config = dict(
    num_hidden_layers=14,
    hidden_size=256,
    num_attention_heads=4,
    num_key_value_heads=2,
    head_dim=64,
    intermediate_size=704,
    vocab_size=1024,
    hidden_act='swiglu',
    norm='rmsnorm',
    norm_place='pre',
    norm_eps=1e-05,
    positions='rope',
    rope_theta=50800.0,
    rope_fraction=1.0,
    qk_norm=False,
    attn_scale=0.125,
    bias='none',
    tie_word_embeddings=False,
    parallel_block=False,
    init='uniform',
    init_std_qkv=0.0355,
    init_std_o=0.00671,
    init_std_up=0.0355,
    init_std_down=0.00671,
    optimizer='muon_variant',
    learning_rate=0.0118,
    lr_mult_qkv=0.5,
    lr_mult_o=2.0,
    beta1=0.95,
    lr_head=0.00673,
    max_grad_norm=1.0,
    warmup_steps=200,
    schedule='wsd',
    decay_fraction=0.784,
    decay_shape='linear',
    final_lr_fraction=0.0,
    batch_tokens=65536,
    max_seq_len=768,
    doc_mask=True,
    train_tokens=225200000,
    max_steps=3437,
    dataset='wikipedia_en',
)
Each number is 128 + 32 x the weight over its row's rms, rounded and kept within 0 to 255. Layers, rows and columns count from 0. Numbers have three digits each. The size before them is the row's rms in percent of the matrix's.

# o: layer 8 attention output (transposed), 256x256, rms 0.347, rows 30-37,93-101, columns 0-255
# v: layer 8 attention value, 128x256, rms 0.0804, rows 30-37, columns 0-255
o93 096:153153100087098147145121100181172070120121094115080164152133117157180147103177102122162122122095137126057142120140094149155109125128142130083181096114137139155172098147140189107168149124137094107169134121124139100079135143127150143152207097148120100154146196200159135092179156059198122166087112135112041152106142077150074148119159132177120143176133162135165092150074118110146186082120153056116123131099109149156127075109139177104123106096138128177088107132136065160152083128127142163163132091141123122102147118158127140163142157152153088105161091104085117134121134154152124088141140150137145066179107086053128127139128083162191101155156120134122134075084160133092165117143126158146181082157168140158177130114070208090121092166177102091128112177079073127092170104125100
v30 099:157109074084067159102111137089118117140096124117122193086111149171158174110218108161116120131124169116158079141100117129127119087130112143092173148146131092132100136117144090149179110160141155204169096148141139179186107116142087169100092204160138122093074107120134148131151127151111128121151159158148181121131136116109120161044182121095215162153179173147147174145162128130191125115148112142163171132175187131089168112126202132184142080130127123114126136156124108164153176115151069189115054159128172123109165139056091165157160172134097161160097185202094151137127128123149148098144117137119122041128094145108075157135124096105129089088103129126120091146148089128159129157150070106097094163124133173114130149180156094121120112140122137092149141155111114067120146121154073
o30 094:111093126132131139127146126146165134113112087085139164158162163124142099126109151146178159130112082140142137144176116160156112105152152149130146166135125128110165141117053135209108158105111076103150119170066098081163109123130183103185181045146123184167184137179135108102132195091148135112129182119154123149097107093135190163149148144148101158120101167077138124149163121164154102198134121102115131112155140128190058117104156200174140132152143118090184128106147130106071128140115093134169164075098096135104192123116113141051088151144205101088148102094150066133163141141109181178089212097095139167138113102122115139095173059128115185111172114128062100114191148125104164077122097100134151137121140108173133104065168157143167130161090110116147131126135130149148145150100170
o94 099:144107142119109108121146098081128115127171083131069122156138172142166151145124116136157128138163122154208146056092095142166092099102098120119178119137101076086085098156175078095108114097178115186097107155138126158155092102132145144085106086099111152125128100097142152099132159118177111118106145158133116112141164137196157072090128166117194101110107125162099112113131116157094107153135150169122157109141093116081158182153165111096152095127160141186155168136110122067146072132128103090084139173094123129148122151146113106160088070139103105201152115129168217135116107149149137107086066214124119123136075081173144169092133157122079099146087168107151193054120108147183086083134184149150126126076110102154130106176098086131151184129075122167035108160128119156112090107157142
v31 096:134187145110188127102142128123145134150187082118112148106139168188151109157135157098098171116153116170111112094107114127130182114160170128167133119133127098086104154129138118117134131141106172132123107108176138134142156099088159133159138156125124077089103160184149093111119118149199125165119117119114167145113137134128150154116086068083105197044160182132110102087041172156141139137105096138127134112142046136145117124159177104089147171102096091189109136132150161140083161108126081106138107141126047086148184153162066118128136187106145107162186176084158120167127206136134121155070088123142131094128139080117074163138153143129089113119102146140101101138174058141109142154092106150147122108255186123122133116133094066146153119178087110075142137126090075152115152118147100
o31 103:173093114137116099168124119133102123092082157109098134155098121109204146169107131183117155112141136137119103182096145147111127134125088175061128162100174122183198116106169093096104114136153089127197158126090056165138098178155121108114137123065137146094131112101121116160131061044138118119132147116145140108108132179119147063088114149113131168178090050115194116208090123102141166155147186128189167129077180069131082160147149135147194121163135093121158096140120074070169166144106114108128136114135101169113154125145106112181191080110138093115107099073133095080127100121154158141117131124176149141088109066146121142124145125149101073149101139153162132141099156103110135136073142116129150167117113090107194106122132123103162054089128098134149147060176139093139080130129072
o95 091:087117176098104126146181169072098119174191125141111162203106135113145115106052178137165137154108156153140104108100147114092140155162138121086116098144109120103139128125144156196095073150114148116154077137138159152137133113150118152140113185155144149113134112156182126072109121092207132069166104106182144165095099178128136080111148149136136101146121107106088145077159126217143149122102096122133124140147172183122154069077135147130114170139106136074107137184125082145169103139110118186157132097105142147143063113220176114112090095178105068157112118126160157089117085040092131116127168114076141126101043135149143106146113114117125195114128139174096163132159093097141074104121076079109107108143163140142190161127166135088066152142125153103135129141124141119115055078103126
v32 099:124141089118207162141153167127104136138127166149122173114110097122129067122140119148134080101119169146092125144111123129122096112165083185128089052130086081118133159104098150127058160173122161111082168113110130138155128099154167133141137073097126096134081162074105125152166114169119122121102121122176148146116097130129150112170128143108163128221166175122135076179122125161184104176070137116110155063102096148089189149149068102117151145071140152171184142118145131164149114166153154133112129099153129151135183111154098159155182127114088114209097161097145063133110126127081146135148116056181069098148129060145118151105118135161152113117117108136131136104143100135107155127123121167187178168129149078151165058141105032111088135107065162132132181123155096088125157053142090
o32 096:107105144154091128145098097149121125161121113153141131137155166164163107097079138134105132147078073143116145097129062062164149162132131103154152136096148121182138143186158077153166065127128112164103134136125094175121108163128177069051043159166114122150087118164136107117157123183149145149108115204127135135112157171158141162123092129102059140101102154156129175148173044132147136100167133111090115158152110116149110096185142148136154105061104053134086156174185122101136096090129121149128175086050144147092151148130132094102161140104173151115136074157093132169124145159116125107098144158114114179154147165170149119147181110161094134137168184081125120105158104109111128182120129159132112191110147176081126173118135154124059146086198177079180119078161167162147098114091162
o96 101:103084155166145117154190094159144118150087156140102140163083158118197139174161090129092171137121117104089177111106079094113157109094127129123171134081089096138116134138115107114130086134077151107177068127117174123125129149171152181179119112108220190088120211115108101096103167087138152099128132057141153080076144131153094109080112123127166186163145076105103122122177143100141136086179153099135131099154108157097142137065158126070106133157113154079102138118128072153140128148100173123129135138151073069226153105129162109111119124091049124131135168105167162145114158044115119154105164120132123131153122123102163174129140135074159098148119094175115167108126106127098122158139088101138182079123163184120151040149077129122115141154085110145164106088149167139159173133120150
v33 093:085122111098131147092142077155113162113137128140138106051106165157148115090104180047129099147142102086157173118129082161131125140049121110158081110119151144187143145128136132116106188091109101108201122125190174142117078137197124153156121165088121070076129163079108153157201168122144128059116147141124139080169126118067076175131160200145096169132117121124140127130119148101164111111138157090070155167166093112069175154153096129163137125110144099145134098096088099152092052104108134099136112181131134102098128077078147075152073126137089127181094130138099120093149174164137174175088117095090135094085105159133090167082151166124093144154100123158159113102086134180178155104146113162141182138147156144123145109112133097136112168176091133116133060187165117164119169126108114
o33 095:124141112115150166154096105134163095177124088048111165125108145066131104158079128120165153124127131149123096162143130120140155119135137142114174149079118152123133122081072109096103118194117128150077185164116088159137151112121160096107101075186137101165094154139165121121089142103132155161144116124156145140089104064097091118154131127070122102047152143173130120161156136136126085119173056155133108093057124135163102170153121127133151135181095154143166158075167190108148192142105143109162134151119071138091135132158112140125172146151131137075134159066153078152138052132077144115084125168097140187178154146114181094136126155164125178112145111134129108111101086121071089082153247151181096143156112086120118092134102089121131108106087134109117084093132134110078120015145144
o97 097:092100097103136027154125191138160115117106157148134160147128093187099089139107146138117094103088103101180170150090141181099090109156138159135075130153103059131164121098166150186146150119115095119108147094123117064151111116128156134061079161119091103123143150155062095140099071156119191067138181156162089131132129099164175126131165154125104116145140132094155172126095083116107122152091172115117148170130075074140126105110165089091115144120129142095119126122061127157143127170165146154114148152107141089150130121123109142124123180144171181090100150115202116137120130086167156124109070095075156144117120132078085141123112148111089147046127112095165199169142130107194163154153128135144147096180211167158109150174097119105093153138179108125153195116168189102103091168180130
v34 090:182101112094132135133148105152122127126143153159110136148183112069115135182208143063098187122162058092170103171112155170105082163122155152137131157168124193165090094158133075089165144147142110108125162146181088151145142110191180098156158165149070162138127085113121102142163145104117106113100099149112075157128139116077155154136167165116136150142121139147179165124227115115080057166147197117125070118111141125173138078171169150070107115126157162102131133122117160152127084096185097086135127057137139148132150173132160076168157140123148104124139079071125153167102136131132103107161159119114175155156123169101126174129086151088125122103079140113182090126215092115106113105093114098141102109137094133111127118123170177091154172094112127149154069164101102103185126113134190
o34 092:115182123129075171179137094131167094090115132152142126117075149093083140074153145175140028105179139126156167092104176090148133101113129081113142083098179121159128206129090107167083123168155087133121122157057110132152144136097132170101098091069100140115101135112116106067086123127162138136152110093135207129107165149150151137156060140069172088101107099132132135150156118132122110084137055133085140107142097120147146131056093128137181098094126119187109158176110111129162134112110129149141166184127113100098103140146100119086134119071111193060114092133103169099095099150140121138203087112090093093158136163144146098144189141162104155133109118105166160147119152170124154089116116176120157195128192137142150183132153146113153105075210119128146147147171108070089158149115154
o98 098:162103119141131140150128153133119171140159112132130113148155112212114100088099145093127138199147129018140089130102163101089141174174138140152092176132130123072127125095120115161218162116155193101099207184116180203126090109160130089134109162128156041220163164127135173125107147161146101134131101150088113186127164119185113131091101110115108166130112109147139129085086104140132150088099138117082080133146137087094121126158124151118153134148148113126151112059174083084112177146123118115127105113142155105152063136136089123170142117123161116158153090153082160172096132168128078164085163164116158164133135119151128180083151080147137141063184146102132106106105096197102151100111165128155149123121088068119180165204090099137130138127150132162092144169151122145109178120136139
v35 094:109135157130125166148136135159175142128092150127112179130137147137115101053147135149096151106146124143172146105096112106132137127133164169124149148154150112087096107219191135083169146118122150165181127110092151215123122097173135122085121160127183094094130108114119122105151132078137154158163152188172161150126117122093101096154112168068135102095140141057116187121168168188182124096104104164102102149064104141090138116096163101086179101078147109108105127165114148116149159113142101117116153075183086060149197132119146151132110131133129120088070079108103127066096072161120130090084153101152179129086118169151137148092158165194134084137124107130142125090079173100190155098095135148034089142113124186140090158168134160156131087110104160151196088133124143117160177133131069
o35 102:163120104126148104140133137127145162118180138131147136105103185117136144109132140120185122094093101120116183076104146176085065165105172107072145100112113140112140064055061171133123132050100157066137140125170092166123098124167116116113115149090057118148124186112136173099159133130090087137142146156118111094119136145204123135085059083137152151111180189149095143151123056096116142101127157049080133103113113140126058090098136142076104143095099150192186151130152068142129125089119130158121157109137139152087126094180122130100143074120121115174103116139161118163110187126126128212125181140103089096170143064176126164099059110148079192133112105141106118113151077141090130150159097127123081096121163068086137112122120125119111162084118179116108136107119086134132121059107111
o99 095:162107155147117131095146127059191103068106117131127147167152186129139156097066152044105105123125119115129086199109181184113148109116092132134150148132080149108106167102088115070125158161142116170130091163109076136093112158066087132117139124133115067183098153079117136122129103182137106073139167125110098153168102131140150079163146144118103162102153119143169108102142133139096115164164146194151192132171097143126157133170115103146125075123102149100135146123143207120147092159087094109110182144089104143109143136138131123143150089141148113084119098119116125115148140148150087109141093145113231150082121163162133101153142070135117129063059188116171159129159099103123062189125067145116171144102119166073116134201165129139121127146145111141166145099076165142061111108075200
v36 091:188100101097144174162105130149102068160100142039123155165129086117204125116115088116122092100164096056098140103115194175095146115197088076104120119123145201166143120080172170099147102138131097110180133139139098162158096123138091156161133133146131176093089121093132145135182151126109099165142140141163143120160080155098137162159101142149176139172079143133058140141066105089124088112142097138100173149118125124116112131114155122092096160154184117079170131097099157101103198121167102101164141146121168158156134077146173100169144121138138113133122132160113144130153199069120076087121089170217125163135130129089141132075117161167117109119181154069091083126137130151128109141126177080096126149184134132120089169171102089091040144133092135104091119149122088093139083143101132
o36 097:127132198131104133129161105136147169117103110220130146194094171134170170167115135115105090118114126201177115160157077074071128139077075102149120144096122077139084158090137143175136147117126186122105177111146124045160110158125193047076112102157143113136157042165111143105062129151173143079143135074111095102144193108204119123104141186083117120136161129107155077144124139163139204154128138161127166131100119137159137160071108122128161121095164134150091097104143124147129113136119165114082157151144143083148149103093113149103144112111132231113169122143127113129162136128091110196128156113130161146133151146111097099125164109130114103071082091175141076177120117069127133144109122153188106065128144103162132160198111149111098139102155122119166105101114117128097101095105101
o100 097:155130086104169082063183121156148157136138118122150152113131137102140117064128134171076134153134098090079125150137105177144093149137158172063145136124134142156105120139141189098112168153111082134119096121126126115131155121074143164147071156161176106124115111102130054138169158076091175161130100118082166091121134110105147135132121092125186119126159066161098167137160102109112117099115072156127164105122113131052125165165158120165114083143162141138133104179109122130133119129085089099108111068117051144087049122140074117155142105102171087175085172188131103160100106155192103107152096154108120152103144087158162100105145107149082117083190053125080147107121143059137153065138096150160189177087120131155153150081123139129108080092083077174120121167156121197133165170106172
v37 097:102139101110160210125134020083111089108111129167097113118126058111091084116153093199129095153095155156159132094114132175168130164036089153128141127135150120176107187116104113085136120156147084163136064126077135162174137153147131182146136134168190119081112108142155133080185078138125157148158127126095085168132119110178141133120100138074155172137160157103131098112158196088126076189139106204109117130111107106173095094121110159135175111104132132109110137149142105112090130057111130099152105093123121162077106125189137103188132179137109101087130142123115146134132106104151127156079127157133117130062110142172140158154073145155168113103149220103140126139123146085138151173099155062148172101150122081099142105107163125109097084135143170132100143107048160132166120120104168
o37 089:195150164098159067198083169107188167143102104107144152131183152101133118192095151114145119114153128103124128138139140088090101112164138145142112098131092159079142095121095112162073115146149153194157169126122121063155127126155171139153138148121112125179167111125180116129114182154086079103122149100096141112139112130191077115158164171105133069043195095170130132121086136158115159107122180146168118134149156133115147118185107089077061106120190052178170060126192141106156115149069127139164090086138107114149131146111124116120122115172102151193154106161097108102112127138152078132151172088113122131130148145135121120098072133081147091094109112091089091080123135166118144132107091176149088079164146177103099124180110098159116192171189068104130122172182136155137124131139113
o101 101:092108101186139143108151120126113083106148136119191071152107125136120171093112129119131111154113180143098151120079186127111121104167191126162118145111173089098089124169126149092187123127128137162137099122196117186186166178135170111179117052104119162115121112117097189062088129039134107122122164070065123162166122161080185103105135057137108149165152100108159119146149113110142133083130124118155166125101183058128123102108133084147189163232067183080095184090130134111150145176137185127174160098140161108109115124154144117142088142114121167119150084144088171138113138160134132087025102176155172126096090120111107147125119111134102086126162155168177122130100083137155171097103125084118076125129102120154170124134146090136129081161118113117135119107116101127113091133152132